Part of a small language model's weights.
Architecture: LayerNorm before each block, rotary positions, no biases in attention or MLP, tied embeddings.
Training: a variant of Muon for these matrices, 844M tokens, 3220 steps.
Each number is 500 + 40 x the weight over its row's rms, rounded and kept within 0 to 999. Layers, rows and columns count from 0. Numbers have three digits each. The size before them is the row's rms in percent of the matrix's.

# up: layer 13 MLP up, 896x224, rms 0.171, rows 76-135, columns 112-223
# down: layer 13 MLP down (transposed), 896x224, rms 0.0664, rows 76-135, columns 112-223
up76 107:501425610476501494473494518474523484525509494489495490497522503552514507479488550552618617479459510447476452494483461548525558541434490534506555513481524515491506534493501516524516501563521475527532575503459445509543473413483462551524453459470558471541465478520411472454543547475513594486519489538458465468401507537508504446472490499505
down76 117:491590494486499512517452495480557578513505546521527486564496499532490462476530433492432452490511484475501533471594548462453483455518546513556518494557505550459497520508408500549535477455535434483489520504468497450562465486459561450542496448508555443565546490512465560521534454508468500488482528479517481510594498488454526465542444503485
up77 094:561497525519463543533538540468544500470518525486492549517526561480438483519480475468528547513464556445515497519548478456500559511490514509466538450516492498546487604477507459525474470523539484420494490553468509515480480527566455513521518495536504502410476494468482503488538551560516469574480602471578458511496503545486493508428421494507
down77 107:498499520430467480494450484499523541534447501562524475471521480467518505482465484533491521477469457437556479518525506434534532443535520483450494534476494529520482490544474441481440466527526484510586459521527540469506463509470485463504519490452505489521520520502500483484471512493511533535460411503518499477548537426505406569500449397505
up78 108:439475562500496438447449542558479498481584465460465540534469609470553519518449490514527495513556498496548485478522515553516620469547508524520532464487454513477509484464492470537588525492525542544509515528561576512463447505483535518412503480503537572483563513536523532539476504522506568468524578486523501523461532476474456426515521471489
down78 122:497488560450484545507501544485595510450553534508462534510481564433576560489514477482447459483525473488533541476481507498535488428536447483504409495533503466504496512477492513468559512443534448514512566520559547511473478483438483481483477485550508527527516548477511534465467485447455595477501582490509502468499504505562504489507480472422
up79 112:466548511494483476493508511486458583528491457534512540535503483539465523512523475544542508539599483468471494564436508538500506478478458494513520514512491417596572531468517501474516469474486436460492490478501434511502472526509633472487442526491545518391500541521446453547501486494493430411493525563430486500498504452494511509499445482558
down79 124:518499539561566549562447572437440516508516564505506468486449509537407502527496496555428541487492507468480467520476485487438530497528543549527443522529482469523480451520466526559446469415545506567467546595528520568470451481495455461516497504526501494480461426532522519470505510446557468504550580490602377556568486467436500562529504467458
up80 101:555490471523472460436584549504522470512458528587448482516522462480522479514534508496518497506490525411469551518485500519429505520569511460492543516468498526549514529521556455473487495505498491473507521484472523593498557481473482528440551488497500489518462448506521468509514490497498483479490570450524497510481431458491491508461417550589
down80 096:533494443475511482523498460446561488509578545498504466511511474502501546546492474477516568518471563526556507512525516483467481409456521502483473493504482529490443540471470509532561468516546575517489531467516468482538465468489454449533466463558520450481507649484481557523412583506515575535463510601472519475551500505447557577535500570447
up81 099:448452480525496485516555507522467518519503475478543479437481515484397490534498566518533497536478535475523494471518418530427498476493513461474520463457507524480472548570514468518461455477439492518485465499513497539523565514542488508475503493514538548450501461520446503475491479553455440526511491484515432426486511458514474418524534490491
down81 096:519548465461521485487494487516570559546480489521473559533525443482576473546592497470561472469603511554435462478562564486481471522484468499546466551534472499507499464460451491535498533533570502543490484517470488454483525466541557473516508555513493494462548531519560492527469444481523467483470480565485506518464512452521519571504488488498
up82 105:521511482491480494507520518516541506478434508537473438506594513454504515511469428482496554480543476560415440504524505437525465483467486513485536528409470557577592509520466477529536474492641495482522469417505567500491507436482490504484514506498481487502513545509502500493542538423433455552495424484511465561477534535543521445496519488485
down82 113:480488488505531545484453548490463475504464426464539488434545404567506501470482534479491586546506471494458526393504524446483479526440569489504536500507573527445480479461452452493540481545528522502447508493548466514431510512559578492503451502455473497491515529477546493395511479441487419496446463511469519435509524509492504538479492528501
up83 093:511568518507537459535523476482491582486469568478539455498548493509491475515501454488425473479540445532490587538541462518479487470476491481497559477546483428528523483572542578448499469474501537485468435421535530516492491526576543491480506525460526499468556541497534454452447506507551514486442500548492495489556485500523559480518490502455
down83 087:577508489504549504454543501475528510424399513464530540464494544443438475488468502471519469503490569466613500467409536492543502484496506512589431511484537529520433525519450531577469487521556447488471446457450474541552518492554429502533492442568469464580472484531509523529555470438494504500474484509523486458518473477497482554544511559543
up84 118:481472540455516501500515615497491571487456529503513484485463479475482513515583502503599509544424521465486523563471499524458569576490576479504513485464452578503560527509487523486517469455523452514503455566476519564426517522565522476522557455499558516482509454526608538531526488399475485499548530508544510512475552483540486474422506547549
down84 130:555366491479522475464491547561536523435384511604459488479535518535517493517444405513540503482509465514491500529515477508487520508549515460511486475532445526567537564539492529459488487438474541446504561456497538525522494566483602480545566455436487503568490512552508454510472474501436518433495490458543497515499511550505508453550468497540
up85 094:513563499585540499472501559475519500487514506476492503525503539545546430428425500458475462537518454551533519504447506444432522468479533481509528535510501534501523563561449507478496511488502505510561530564417442510481491545492505538531525491546535524521456556519599493502543374455496499501425525542456521477508481563472478529505544506515
down85 086:539576512503550490471534508502505521500472466478436518478520406427495473526429447507509464475451465430498573567464454532499523533503594582572532427464509433473522413468487548503563443592481449497453473532472533559469532547513468425497537443503472553518439566477484438530477572539472490450524519478482485618498489555494570556442480531482
up86 106:452470510431553517462491548509514508449494503535527580497464532476520490543461506588563472455490463471521505573559492522490502530414519485426486499551589438559545505513520526543606530471473493465497419533481536466501484441496509508528536496477543517473481533485508489410455528537539509548603449477518546513501485491537487419524473495462
down86 129:486458488530419492469568522546486515468552480556521570476428568431446500499501478509477499475552512511475496535554489475479491491496457463501464508541477472536459420403495487556439498438498526528494584463544506520388516521570544501584515462493512516460508490536442527499530446488502487565467518466519525484483586517435397481516532563583
up87 098:479480531568514516502534424515504543515447508469486481475471556537512471455468473575515495500417551522488569487470508525526488480461557445563454468494478504471518448470511473542544482506487507534447565522527503488453489547553490542570536507473499467456522516524511519528458540496364495473476517521497460505428388550526504444511584477546
down87 111:530554425483413442546520478519474448518555503439504491550462506411522484485489535476535494541525535512491486528532509483534483565527534520446499448452446497487502518503451546514491457490557535512504515546427580454504465511465462432505520449440501608495476499517546521444475400560494480536458429555440459539573504502499538510432447408496
up88 107:514475479461516462421512460466541486510546531502497493470570531561561483452520538548455443495513553487485531513527473482539474492502452488530453500487594513457509481567430564539498532552546514453447481531520445536449536548491506503536517505487485502531491514535573472420432465493511545509485483506576612495451467484516488500455494462560
down88 116:437522468555530484555558505456398500462499492557396498541548468554482503537466481473526526494531478536491508467494487490450515537522475510501483405495511532502457563542428572484485534467520497543466539510526569501445514515510488455487467538526424546535474512478491531458501503512501518521480513494487517513496518465487641577433540430524
up89 112:465496408578428416598465498584441559425434532440453451499520512547387539499479534521449500495514449529470505493515443501418488474474450515462454522497492495500475523535653485458488488512561475484537484459485455473522462494479500505488496516572490537538491518468433549480524612538507512509481550527540480490511514504490552483506530534505
down89 107:534552511494555528477495512482472540499487456478491468495518505540520493464521521494523521374555450457466478564551440536478527413537487492466529473565480458486459484531432483519553470502501486545479461487493518558469568488565399579446471542429461488526509469479571518490481520590529575520539465481439519524525554538470564475479451591510
up90 091:480501477546492508481526590518438492462530488513517491556527486466519527456434511527459565502489542534474512554540505475480542539516498472551570518504483473529534564434536530493611430522538539520453476580498488481475528535470444481590434522469477493450486504569524444417491473354511601473531554415507536494475491513494545488424496494474
down90 089:499440520493502530490419494519464567548499534447454444528515490535428472481510511487463486534509510448519508505509478510463474493474482455463533492403504495515517511482494441545465455432425509465519511514502484501482519451475585415418502501495581504533559542443551525462563453499524502471467525604428547526503523452509552554538510527448
up91 091:539459584478502466520462514480474486496490493518477490487555528493480493468488544523468506531449504500505604430502549530519504533511506488488473432435445516471486535526476466460484439493470503517467507533452462525494509529487501500442524572578469550524530536500457574489511490581486538417496521520457509515483520487466565530483430454429
down91 074:433499487484488450528512437440500548468475456528495517540544492434493543470505519480532482487519461502477485474534503546503491423458493460566464448398420532456550551499571517586457567526458461513505502469459491503484485516533625509488513435487486496492494476414485547474545510571539501542533484453543455457474557525466583535464542585485
up92 100:505499567483512437474459431484507578586485570530507419488590458525478517503433528559496462546520465586463520509511477478453474551496415497487548502511459503541619477535524535482573519528475425467529465504547477478490485527474590484479540484449507512488553552471522471504424497467471508463536458514515573500538535535524491599481543542548
down92 107:540505499534562482437553531499507478548423558467555506465513496462545475524466487489523463549516471501407526570508523506490459526486530532493483492420526467484468479430535478496516532451517428436531445520507550449568530483501530425520573480542474578430504538532537519494509438447495524429494482466554497524453451465512497477452388504479
up93 107:457444496486478494500503522505449531472517492467522532550510546520512509453553491478460490543524445451510565531455497466522518542509544558504503504518498506472494504590447493514491504491505507542519531466560565471512445518418516433487453477482523569517510537516417483539565512498524559426523515578534402414541485483550488412482468545464
down93 106:543534472499488526521533634512634497510564513488585464510522486550504458464493508517490523499555497527528541504425515486475457432536449472496460460494477443543607528427490502586485536439440563513535535502526496511476494471413444439516562500523527425537464482500509452534541561456435494510527546489473559492508468527527538461502485432504
up94 097:450486482554511576481560469519478491472482565520539439528531460539507545502534518429398534410503531533507530508479469489493392450537479480530569504522479464478552514481510530503472451497568521507492532485504558507475514498521482526503408438511482539512540461444477542517492547504496475546521482474470493503522563515536528552427514439481
down94 095:519513474380538444418521570518511472522392465506506499525482504460497460484534591538539548549489482543451511518458567522497544481502563556508461491577527518520442465497493468580511554495460459422506482557481483469489498481499485510482497515508463498438481517543447418489531514548525488515450484502458517469528547474494504476598545513529
up95 096:499433514537428475468452549466488533520412496497518465477433463470534486470475525559514560535440588481439510434489504454532509483511503503485511559528556515531427502443508559485540461597443528535429490574506473577567453463437525535476490495477481484513532541582490448522466556503404471554449455537509501456500518591538530466511525459456
down95 084:557528510543449506543468448452449545496507522524475535573504496530463530496495507499491459523578469498587491474567514512481478467487525461546443447446428477485506538508532554538438466522491482507540484475505501498521484538483523579525535495517604496409447514519499492453485479490486485562490470487473567551526517472531531463515500409453
up96 093:492507537516487482422518481497489523517493473507492456498522475590533555471489524557562534544510531573565582554465439430511498438472492470485509453458535484520484525484472473449493475494552538493485508484486533487463513472489408454450495399532500485537544435486516503554499558472473481543585468496501476550493448450550601474466507469411
down96 080:469511494463476508543497487475436517488500466568466419554489488525512465518546486440473507500489496523468567456483586517522483435513512563519526534567572513459528476503486490495524466507517508558530542519516504535479454482509524462504535528497543507452571482520501514474442462460433449520387446509553513533453496539596488475463464511608
up97 108:488485486516442479473517522502560439486497518544504421495547459443511431516461509466439481495529445475446521568479487526571492527466498514524499460456461445504511436614520496518522526511544481578482523548554497485485567450461568541502552487480497536442548561509599484491584522569557480548476467448430580466447453481512551487494466483537
down97 116:518416459526443522417499486508470556451512458501489506508460449424515455560407519477496516397526514467501517551516519535453537527471528505528475521512496501515465502591539493517572468550535504453459466536495551511515509453433435550503512483556565470493490500456525521481513477529488522512433522523470505463464460481467537473443544508579
up98 106:489511500534523498481516496456521508471527543485407525499516517523502472449535440429478557336532475510507516535522447520528588531500466516471454508496433526505482498480558476525489465491463552440547578494452522470580500491469502502535405473540512477505495551521511512523441470423466499526565527585470527493503521403497526513463486488497
down98 106:556504487524518446500607455530557523460489415514497484504470451528570470400469542549473527565482559507525522530387491485480495487501548483488564456509494490524468531468506502488474504475562493474506511513557543431422489488560462479501521467436528479400514441488475490458495448499523434493504519499423501432497537545491398526521546541505
up99 096:486583544520507473483503499565474442523461475507555537562493492557487392449559485578552532531486537429479493494496457513520500472413435463516511435504468555603544537520568508477506511552498460475490575536498526507505540527539462491517491510482520440491431499537500502509477462522508485446549430600473554510472530486511432500561455497579
down99 094:502416464507472514442498581497529576505427550468505469474483488484470484488480482539443507480492495502518520479588466497534447544480501556520551500522480536390535517434462521545486461551491461421452451464515482546497506555409485511449410526471528525451523492456522493526584488500553556544499588432546500477533514539514519444464467451463
up100 096:472413497505533509451523530596478527524492529516514514518526583478472471499536489571542473454517474452483572483528485446488519448470478464519510595473493511570500537451482543522466410462566511504620478485452467539507456495574474424507389513522519514441473514525502451447526509509497441527380422520476458486394507528503469520463491476490
down100 098:552575456553437510583516512496529509489442502520461515483508507444495563526486480527498517465534556472534464512538492575478439461435483471406535428556536488532556508476550561487483553533477502476510527469510552482575449509516471469559503561455503505527443531501416505526558485492411526516516470562457522459489466520496472495474460509517
up101 106:486501473457420514520497521528519518456527478540483476565471450513526459509536514434518455484554552479557440565421364499488552565493485534464540503492538493568523469447512481490508460468504518447470469470428567429469495509499476519524544413463500467537555481481519518433428506453519493543549498541494486500533494526514489499486482477547
down101 106:532474513474513492471463516531550486559444433402506536567430504464522460473502443504526560507521479509517554493554483432444480508540556552510475445514484527509549513441432529473504537527478491513537525424529513428529503500483493459559461524535549493516438423524416519503592497493521466519480499514455525503472522504513574519489479470492
up102 102:509495524508484489465449433573479458511579518495514483555491504472493441545564524482473500488565514460549489463508479490601556502500424520469492566523501466544507496516560487493527526488462460512459508531564467487610518530488492450513518508493486491490496498472504511485441583512511513486539480500536474516533486420410493495519538475426
down102 096:515492560472516499530529478454424471568470505533448460484498539428486533502450452461460456454473502482493537456463567481523544421516529512465515461470512556501478441488520474435467460486471521483419491503455495504543497534548414486557434502518524497490529537452498497530559483532501467526557542519474516450583507501510509490512460479548
up103 103:479432504487553521451567480536432477479469497541565506504467462551511477511527472511524539561525566477526488464516475476597532479528483469494529490517524483476519565492544564544516530534543522515523431553520487456477461505512529571546457492517457476457467515442472495538474492499478433513411455469489503475519531495585488517458418476474
down103 104:472521543430554546543457468476502530475507506450526515566481492539537514447497480524495500446510539553531544485476428473487499490485486511560454517495540532542472564574422497457538491436482566503531443511524443455449462465457495518555514479530494523479523510394482464462468585447430520451531400474506477501533464462452584542429586428500
up104 112:532434582478564502522474555512524504439448555470480415501505574436536475526535488555583447501535514535505435484531418490487572482494424503471529512480487532546448544498411464505558497495507543473472505490510577483481466518491449514486498543535493526489552520490507513466500476393511478497541519528472535439487495507501492475485468536444
down104 117:481518464504508511506568530483493454463486496430518448511572497443472476455495549499523494472502592510510454420559456491514479555480538527554451459458527540556436547414530541542502499536513420481542478516505517469539441482389476524572501469472427527536487518523462532475474487496580449565515551527486497500441583437566423543481485454508
up105 115:507475450413426453442492480476502506510507539453466453501566463536461433489544460528458553519481560459411530553454465535506483511512529454467498552487535483523500475549473523572519496533499420518537535530502451455539377535524519514499498548595451454481517544500476503508484433492463526460518576480455480450487577564534444546449512461452
down105 123:483541480502446558470512467502548484481532493421474451489509548431486521597462490515471524421490446447480491462451446562505511418521536469541537512591524572440557484499573483490520577501570493487546455563490480525492424531442521521476541448594508479503429450398409489550497512501535459536535512517502505473493528471499556545477518409426
up106 090:543481568494513533478464508502425535516483499559485536504454446473493508481540481465474479467474473420566571549548461429495515475537535475451534454477506528496516652541512400550474509467496498480497526498444489533457496479466497540470522516427594475478526498458452507529521445536420457462538464456478564522460505497469451519513510561416
down106 084:468455472478537464419553503501503476515504500456535494503529565576487440461453517486575460500541561560494511499574515546545531631493519501529487510501526499489476468522507525555477555510454490489453520475501524450481436486542493508476460515449498486600477532486467499489547502540509546609424550538528537464530477441490501506523513735515
up107 096:523492574457465537551466491539510467582540492525476495519438492546534470504495478537526516504512435489524485472482509434525568521531460496505471546513482494504497478485522536576440429466483509413551493521519504484469497512438513530557443446546518444460445517484469463526564565499478499558442565585499505554480540499497505483504462515504
down107 105:499500539583476440468537429457501480442523601512485494482489506462525513530496484527506466529506511485545468404533590538439518539418473558479516481472469487499553436483500531483522502561471537541484474406520528508574530504534544467507529439508528482415472550554499515458464502505516534508559490410493519522501545497549521484572513493509
up108 114:506499482541456491536520502493387557449539551529545499454517558538504517512480456484493553560566541488463472521478471501514509552424520533486513496467492446556543493486509527556474537515587503484464479473454409516499485542480571519535450532555521463538527515510474491463409503449565548454522506552473449492458500459537489448464480493536
down108 116:550466544561550571469433470497509579500514379471527454480523495467527476408451528562475507446462516442471472508497473443508530493463480487498568514503505488557470466474491563535474469513490489438488459472469540486441501437451509472528467494481520515443528559490522529524519455462492505544527535518461501532517544542536457520558543486534
up109 095:449450554565522466455516531491436550527513578503471526488469561460522485448443484492558499422493508471519493496485500531496523420498516483501441470466602466439457538574536487478476484504525536526470487558511475514525453491538466488502509501511490466538492548487473510531570536446458436543489465486529452548473455508502481522535367566503
down109 093:462515495445502486499563492533478469492444471490560533466490465509472516551521524446542505482526473440487509475459488499584516514552567496501537529527431552445488487492418520527595535540427455491496478434506517445456484449495503508444454490496506536514477504508502469525459427438437498539457544462477506513491511479527544381530514504436
up110 101:427495516464495431499488518463515510565581521517472519538546521592578505469437446520508537510403546502489468469466488542413479488527517522494503567464547519497535500549492448511496521519426449438486501549479476448473591547470422455471509497521497462388521542478513449454527495476496488496505512473496537497461522536539535515515510472510
down110 105:574421515461519428557572459505479409532466519528476549572495444478564445531490486516536534435528518474517541427477479433557572568529446496523481524474498457529426469465493515456567509472420545537479509454489508552526447496583514469489548472513520481484492519466573527519443477467536481510483449473519535542574424470522405525471497485467
up111 098:473495517544485538505463494459430534578549559468486530514482494465535492495589538484521437528471470495485514496470483539503417504501465468537495504489527513491492539517534513489461588566501519477481571604578479498513414386475552576451498511550493439530488501513482491467461443515474435578503543469522469455504499462477457541453437566533
down111 100:468501478514520595465541483452512490513528555515541467425473466568504492458570524534512473523534577549546557550487502432486450519551537527506539502447498570504484563536445509493528581475483468521529421528498484489514473488479474535410537518470544519490531505452455472450455517500487522468548418494539487484496602474485448502552513540549
up112 094:414515483554515534429434449502467467539552543504501558517511526484456544485539519505503528495477537497430497480481589536478550506482552545399521512518532420543462443491523489493523464479502540452481532494449458475445528526493518499459483472625550518466540505539446524490526550481428533518488462557451518500486579567541500495472401469471
down112 098:491468523486490421484565532488471457494502526411504504525571452532564498599506546439566536517479481457549538526455494462529540512493459501446530482494554533591545526535505471530541465531522519524477465449479424488518506502503469458522457495519521485483416453439505469514444531518536572557491545561507474576513487565539466545497520503479
up113 100:510464546526545470523546473573442424544530544537559481539496443549473554517420445454467447534518482518476561529522520493495571464460532480528529519431533503465523488502535478514475470456466527509479554493512469361468601386518514480462447478554502485539499473543505496509482490465503530580496484466433518451525471478474545563504510552478
down113 089:530528509511478528541483500476421451480469491479469519461524597558506437466523532507496475541501514539480478543468400524494486524538474529592439422557461539502473545480452492447540531507565447463518545597532542487548458508482523520462524497483520410499509514505479485489478577473513457450494528508478493490493528535554456520468466620474
up114 107:488479535486422511546476549490564512515436494469579543615459474434502480507497574477473499550464484493554513453495503505459446489405559483505553517497464472560558469494545491515521495589514471481402490493499527512424508501502504548538536475516517544468547504445521468526535524507534515517544549464498532433497454504477459472428467521508
down114 120:463504571504520538508532451518532507526516472476479470524558482467532505502519498579610519518470576485537542535482494555462540474493461581490496468417537486516507472433484495461410460472501528489533518444448403509492537498518500559552540480473492461559533492530581565493496482458473463577471449536519533528512496442449461476464507489558
up115 094:549469558512493466498550523529549514470565483510500462517521420520491487550493504480505531436534510484507511486466446582565450401576394493512489492502441484487482491478525557505475513525494450431501526493456574547475489528447475496560563533459494453495518444482581542560492550505542506535538537544481502514526484489483562521530487499481
down115 096:477522511510497464494481496451503456471511496479477431462482553529516509463533493500511536517587552492497432409433450446515486589544490572460509541516496525533520499435451605518480541548477550505487514558562477425566486560532514493500482488485462500494482563430485475464451449495459527504515581408504448492522504510538483492487552520475
up116 110:518497626401486485487480566467502466526557581458503507450474532465441536532437444490448488539484441577494458568460478541505435449487498526529488513515506442481486543452538459485534499534578499530512482519566529526506458480516489503473466554487477461459478434541504453498512558469526509540506511494508399547450481459531538363487508521543
down116 112:522552526460509475469477514464510551503510545471530485550489473531496453490583535456511555516473544495498531516499471496467491468524458555516464453465529490511522437519526532436484494433497461511541539545456454500506406518435478509472468485517574517492561506539470540544465620550583532545436497507529511546471478392450557519522559412507
up117 103:489446564462481484541493507513475563564522534525572538523486513418522506543505540534488482474555441491532565396506451483418499542461509477482512507542425415543482490529532458485546485525425493557524481493434531516433533490531472504541419482451493517481471500509455557459586530482512447546397498480496515490567528516471471528543473462553
down117 107:439574486465469544574519449564482482476538500445540466493516456473478465453502522507546509530464489493478450470474445475608505470457461552536531503491521552439526512513544500558482585452516546445445522499525489447483522534485519465433559460424504504546525474553530459514468551513535518411593439495572498495473418502511531420523541476510
up118 099:505558499403444501509503525528490526405495529492416508475497553447515610478389536515420448536477527484533468522545519518533510567562511483499519482427476464509531434483517498455538434513554434489536490490492396601560409558458519475476482469505555486498524431499551539557464478458544482464498474551459572465452555498513480447468493485540
down118 114:430555417511599524441584543481492605599495471545528510477451532466505512446499518509516526573460456451423484511523527478471457493560494543461485526516532552500532495470511516550437526499509500452534466519484625460559535565562482510505494521488482457442461534498553437479513464501477469505489512483528495459504451459481456468503461517470
up119 114:549419496505493531584471450500531517542489533470484513496557581595487549501513495468514559430536491491496472485450528462486607506475568518492575488505480545540490469502507501493545507494563497508456482499475529496578448503503505481463525479426522485487530499531505486447499528381537571485584540535434456507544485504556572464555569527489
down119 123:446439503583572507502566501509490506513507488497530524447537553512523537479532536470513564432465530494453504530425554456531500492510531442514441507509574512544486545443507462509477500522504436483488481496475495532543587475495439545447547516434512466496512492540551480572451520510554477481578557499445440513598508492512542521489505524482
up120 096:514550526439517541529451539524497546543491585481442506540481592512538496505496452496525554432482421521561516577516444549600504479494512456474468507489540493570555455497476428536495471454407482499507541457442470571545475447477549471540407497491549536494568509511401467496505491547529599514560439503513424507483465540467501498511452564568
down120 099:459452490560621458503469540562554451488421450492432516570553507470511507523469528485518522479547476487419461462468546522484456523509570480457496480484462536609418507448478532441501472609546497539409444489492550455409434489465486510468525483523495487434481508440452495518482492512551516485517474506463486481474495441518530527481453548435
up121 100:491524486500521508548558606489454526465510537492493449510425484482471539492549489481549481476472567488485498571441499496547467535428517503466450496584460496485506469478540477520519491536420510480510499445524529505519499517488465503528494538486436455417521496531547508509547422524536465490468404547483474504482445565503469524499429565479
down121 093:514450446560524523512432531510425540464514478475521524536556572490561542432521545464464564492498492486491498441367452544516462468499507537524486524567542438532545553507534483530473463467459460501520454419450463531557588479490510519501598435506511541526460501509513432447484551491477448508563491476410545407464473455504574493509538474467
up122 106:534491515464530515454460449454560440504429530553439534537510493513502507522518445471554494466552493468486496423488459476462527553433513552495428529504521443498547478562579435535487456478490486476515489493460468512464497516487470515475475453524484488481556538505464478578515598496459536474526466539494534569525586506524488542443495420544
down122 114:537468488444550526514523475519485534584500510503519493511476480490501485539564452503499509539541495521499498529489622569569561436518501533497486514518512393420463508534516491506480597492556504546513495475487434437516428506452472588542472557488516493560479509534534504483585547487494489496474515545490492499475443456590455454510515420527
up123 101:492483507479462529575365507538499548463550463456536555505466531488463545514626487443479457472478528485483527474501533561519527477494502478509496499481464496464525491512486470549519555486493486508478520468476565520447491481567534495535506485479485469423499465506467493512458414414449473407504475502424518458540480517518533557509498480459
down123 106:482503469517462478478518481547554565553503569504481535507529484466466504449524471474510406480485475416549494497587509527522531560517474432473467449535476498448489547485481520491513444486524431458583541534475520541453555514499462513476497472461539486519513467465482496522489478525485501504491470492419465429557573491453520529568541403526
up124 096:510527529525478465528502454480493557490473567527493467495545496487483448535468437488518496498618476413446530447483492474444485487503531507518558529472470515515441500503428540506553546471604528482481490473537533516576483536517475416525470469510547474442563502522519479539470563490526495465522486498401545570516516515516480502531480544498
down124 103:497581404508448498424437516490515489518519501565388559603491543551565493421529515537576507510532422504519450490447463487545542525489551452495487503518487502565615495463561435437523429541522536502479530553460485458523494504484594493509472459510458494486513562529492524536536504530497514524522485484470443490527573517483510562537464578522
up125 103:494528461426496544517541528432427457453533460496486491456526484508517439509554503507535518492457454471469474560490483500569490493548516488407480415549491497480489503535554474507487563472470510492402536548462488524490414502545494547528567493487498523491555504457521559500509583484465548517530549480511502474508453470519500535473505506567
down125 090:550564490485492509492460448520511498458400434474484519520472415497518427455454514444466500463487541469555478529531447470473444499499539488477517474566516472429464513481486484468476512452471589446529552518500526503545445567503478562524480497535498446531547520429534471497491489530409609556527575557463496548409488481456541478580495526452
up126 103:522423516545479534526472532484526550495412503484485469529449461530590495466524439519490489570558534436533493514504503517498473510494563498503518448433536488515524453520519521454519480502502484550463457583467513487472488471408546442472487531498554517543502493483493478510542520425496496574523548486537485478455474484485423476447497475506
down126 107:563427498451441531522506528538620532532488515522464428499495516516526439480596469565512492418507473458505508517499472525451561533534476494506500523525485526556537548576478503511527477460489519509509512477492449491477488542426512464522511546499525514450493523541556540493416562467513490554466543494491521528481461478489553544542534395492
up127 093:423443494432530520494508455472504516551498453562586465524486486582494482513496486515510462517464502524482543498524514513478545479499565481583551415475537503484617522475533443513490503503477453561513530488609491506518572523524498473496565545512479529489397511547505471521429564545529528520451524462492538522505484501488487462483537470470
down127 092:455507462516532429468450470447440409469556522539471494491559459511524465544528500562519552513470492490544525495520517574496528603496536501512502542496476537546451453469479450516527525545581509453517441482444578456543501484615574503549456509495535458474498494485529621571495504421533479452464469500456441510513526565475461534501441555507
up128 114:501428463522542530508509523495557372520527458477544499530487516476423503464472499557487462455497483504541490540580521494487432554494542459554525486549502423465463499492510509546485557478522540541514568464531558469482475502531489540536509463468498543483552441485514436416501473531564531524589494465564584531508490539589500490464470492479
down128 113:449466492518493579515503511446526586483481508523504501558531467486451485461536490505577552514532493500458516561596505486492542497538465482563476500497533436452461498449487522494483528448497488586551522454514460502513486500533459550563419502491460481489490497461533522562465501550495573460498480498583519484515497502515497458538486489504
up129 112:503417506551529510524497503424533493498483528489536484539488424513467479500482442537480506537492487536467542528465480519491493472498519388454580498519559484513562588530540425510499528520515412397513531489476544536521515495521566561551489548533491482524491454499460533521506495476511518489469485491447519455468442510455493500473511484554
down129 120:437491468518521487509481506486508509567432480472536539493568510445561399460503574501491527494481463482521510485438506541483527528525534595485553495545459464480534450461455560487465462537538517474527463519578458505478539560443442493487493462569483562479513490472455528442483545539499494459539520404415507507502507495464513465529511540531
up130 101:504464448431541428515482553485478465476468552583527449469471435534561555564499470557522534522521445550491542493501507463497510514433461528472518462551487499487570499547535556485505526453520500496483473546475517539520453560518480511575476455504435569505402461505476484556469475511483469501467456566520523507596438505497515453465511453508
down130 110:522452494456554509548504557492527408467463530462533479500535501465497536520572421492457549506427536526463525498486513568495442501534525468450481491498559540488486413489519592532508509442537490493537534511529491474557576544419451503561491519469427496491504474515457536521477549429430510484441479513434563540487482493499471527519509532534
up131 099:445613522476413481522537554541470498502461500444517500458508505504541519483464445532484496514505488486452529544550503453568415522509532371542439492433556431469542506489485470519458508508503483535471533490548481467469480513431475470452520532568589533552496463430531470441466513498487488503520513498456552516498507500446484508482485504441
down131 104:479512468490494451463445468541535429492521468553520529566565494426518508472504500497472473554518463435515479537544414546486477484515540468533559496541479503557501571481543490511500521456475489505489508506487466535492567468496507467407424527454470462529411489537517483539505490564575490504514488543528495525556462526411522535456479592558
up132 098:486482500467478438495376494542613490441496512513475527540499513516509470485481544533467521372497546472541508492499455570466512456497492532491496519516502481498488515473461406429495467400509595510536477448470503498499564486544514479514487483545492481477555496494496463519508537500428570458461532504576537444449485527527524462529499528473
down132 103:498506476602500426476588491494534489565519518458451475541494509626519527500450445518530534532535485523415415554476492537535502492564525507440504531534425534527513496505398489503498558549497532477504448509421490489512497501499490438521496513556605518497544529493503493530465506484501528489481502543501487502469447563508431490509549508528
up133 095:506495465512524449453515466499472546494567461642482402476455479540484488454494486527529528519512554535518493524513461495448509496562446507464592489455512506525490562544520449490522450489506527515426520464444487538472472477517506491553499492580496473520535581502500506572561515385393533560505478499448543508476482554475494517449570507486
down133 082:470542529463497507591525451564561468552524521466553511572522550487430477449455490517536535495519565504484465495538541523463435485575503464530539446518538591442513501494511506502522504479511465554492531554462510441488509510415528433519514513469495510457474500499525476564446432554504547458471469611508512497557425466526539508594488539483
up134 110:470440523521479478539472457499460473532529482417539475490508563456560490461523520481439506477541496568512503549362460441451494463515501459472491453499522508545457472523488516500590479490506568501462493510523528475487432522412538511537497447516567556478555601497556436421521529542486477467494476450520546494503510488454494483458542500486
down134 112:453541518506562557517484462420575563465491550499479463493459482508489475483556544525559462453492538518484559519500471494506469508567445524531490506499476527493474479512492526501451488505496506448478554504456518511468422477565410462473433519419548520493569451556438538475510554577589530460515524509433488489500506479511504500539490485530
up135 098:491454519460562534498527585472506481515519448473448525532415491508504477492478539457466445470508500505431468438483463525482502482554483549451500468522439393487485474488474516499501477508564487478613527512467414556562486511495464544560500539529541569575516542539498578476489504457487531483461539527508501509491507487565558438547465479526
down135 104:533403486503532482480461561565355461529477495520514460399526481553497506520502508558469534588513508416467514585485430547489475516497514548495514521513418457482567450466500551490480533433471527398587462475467511506507551490520452485436501514523494491462541535448468554530474531516468464504535520492533483435495455547494536437523464514529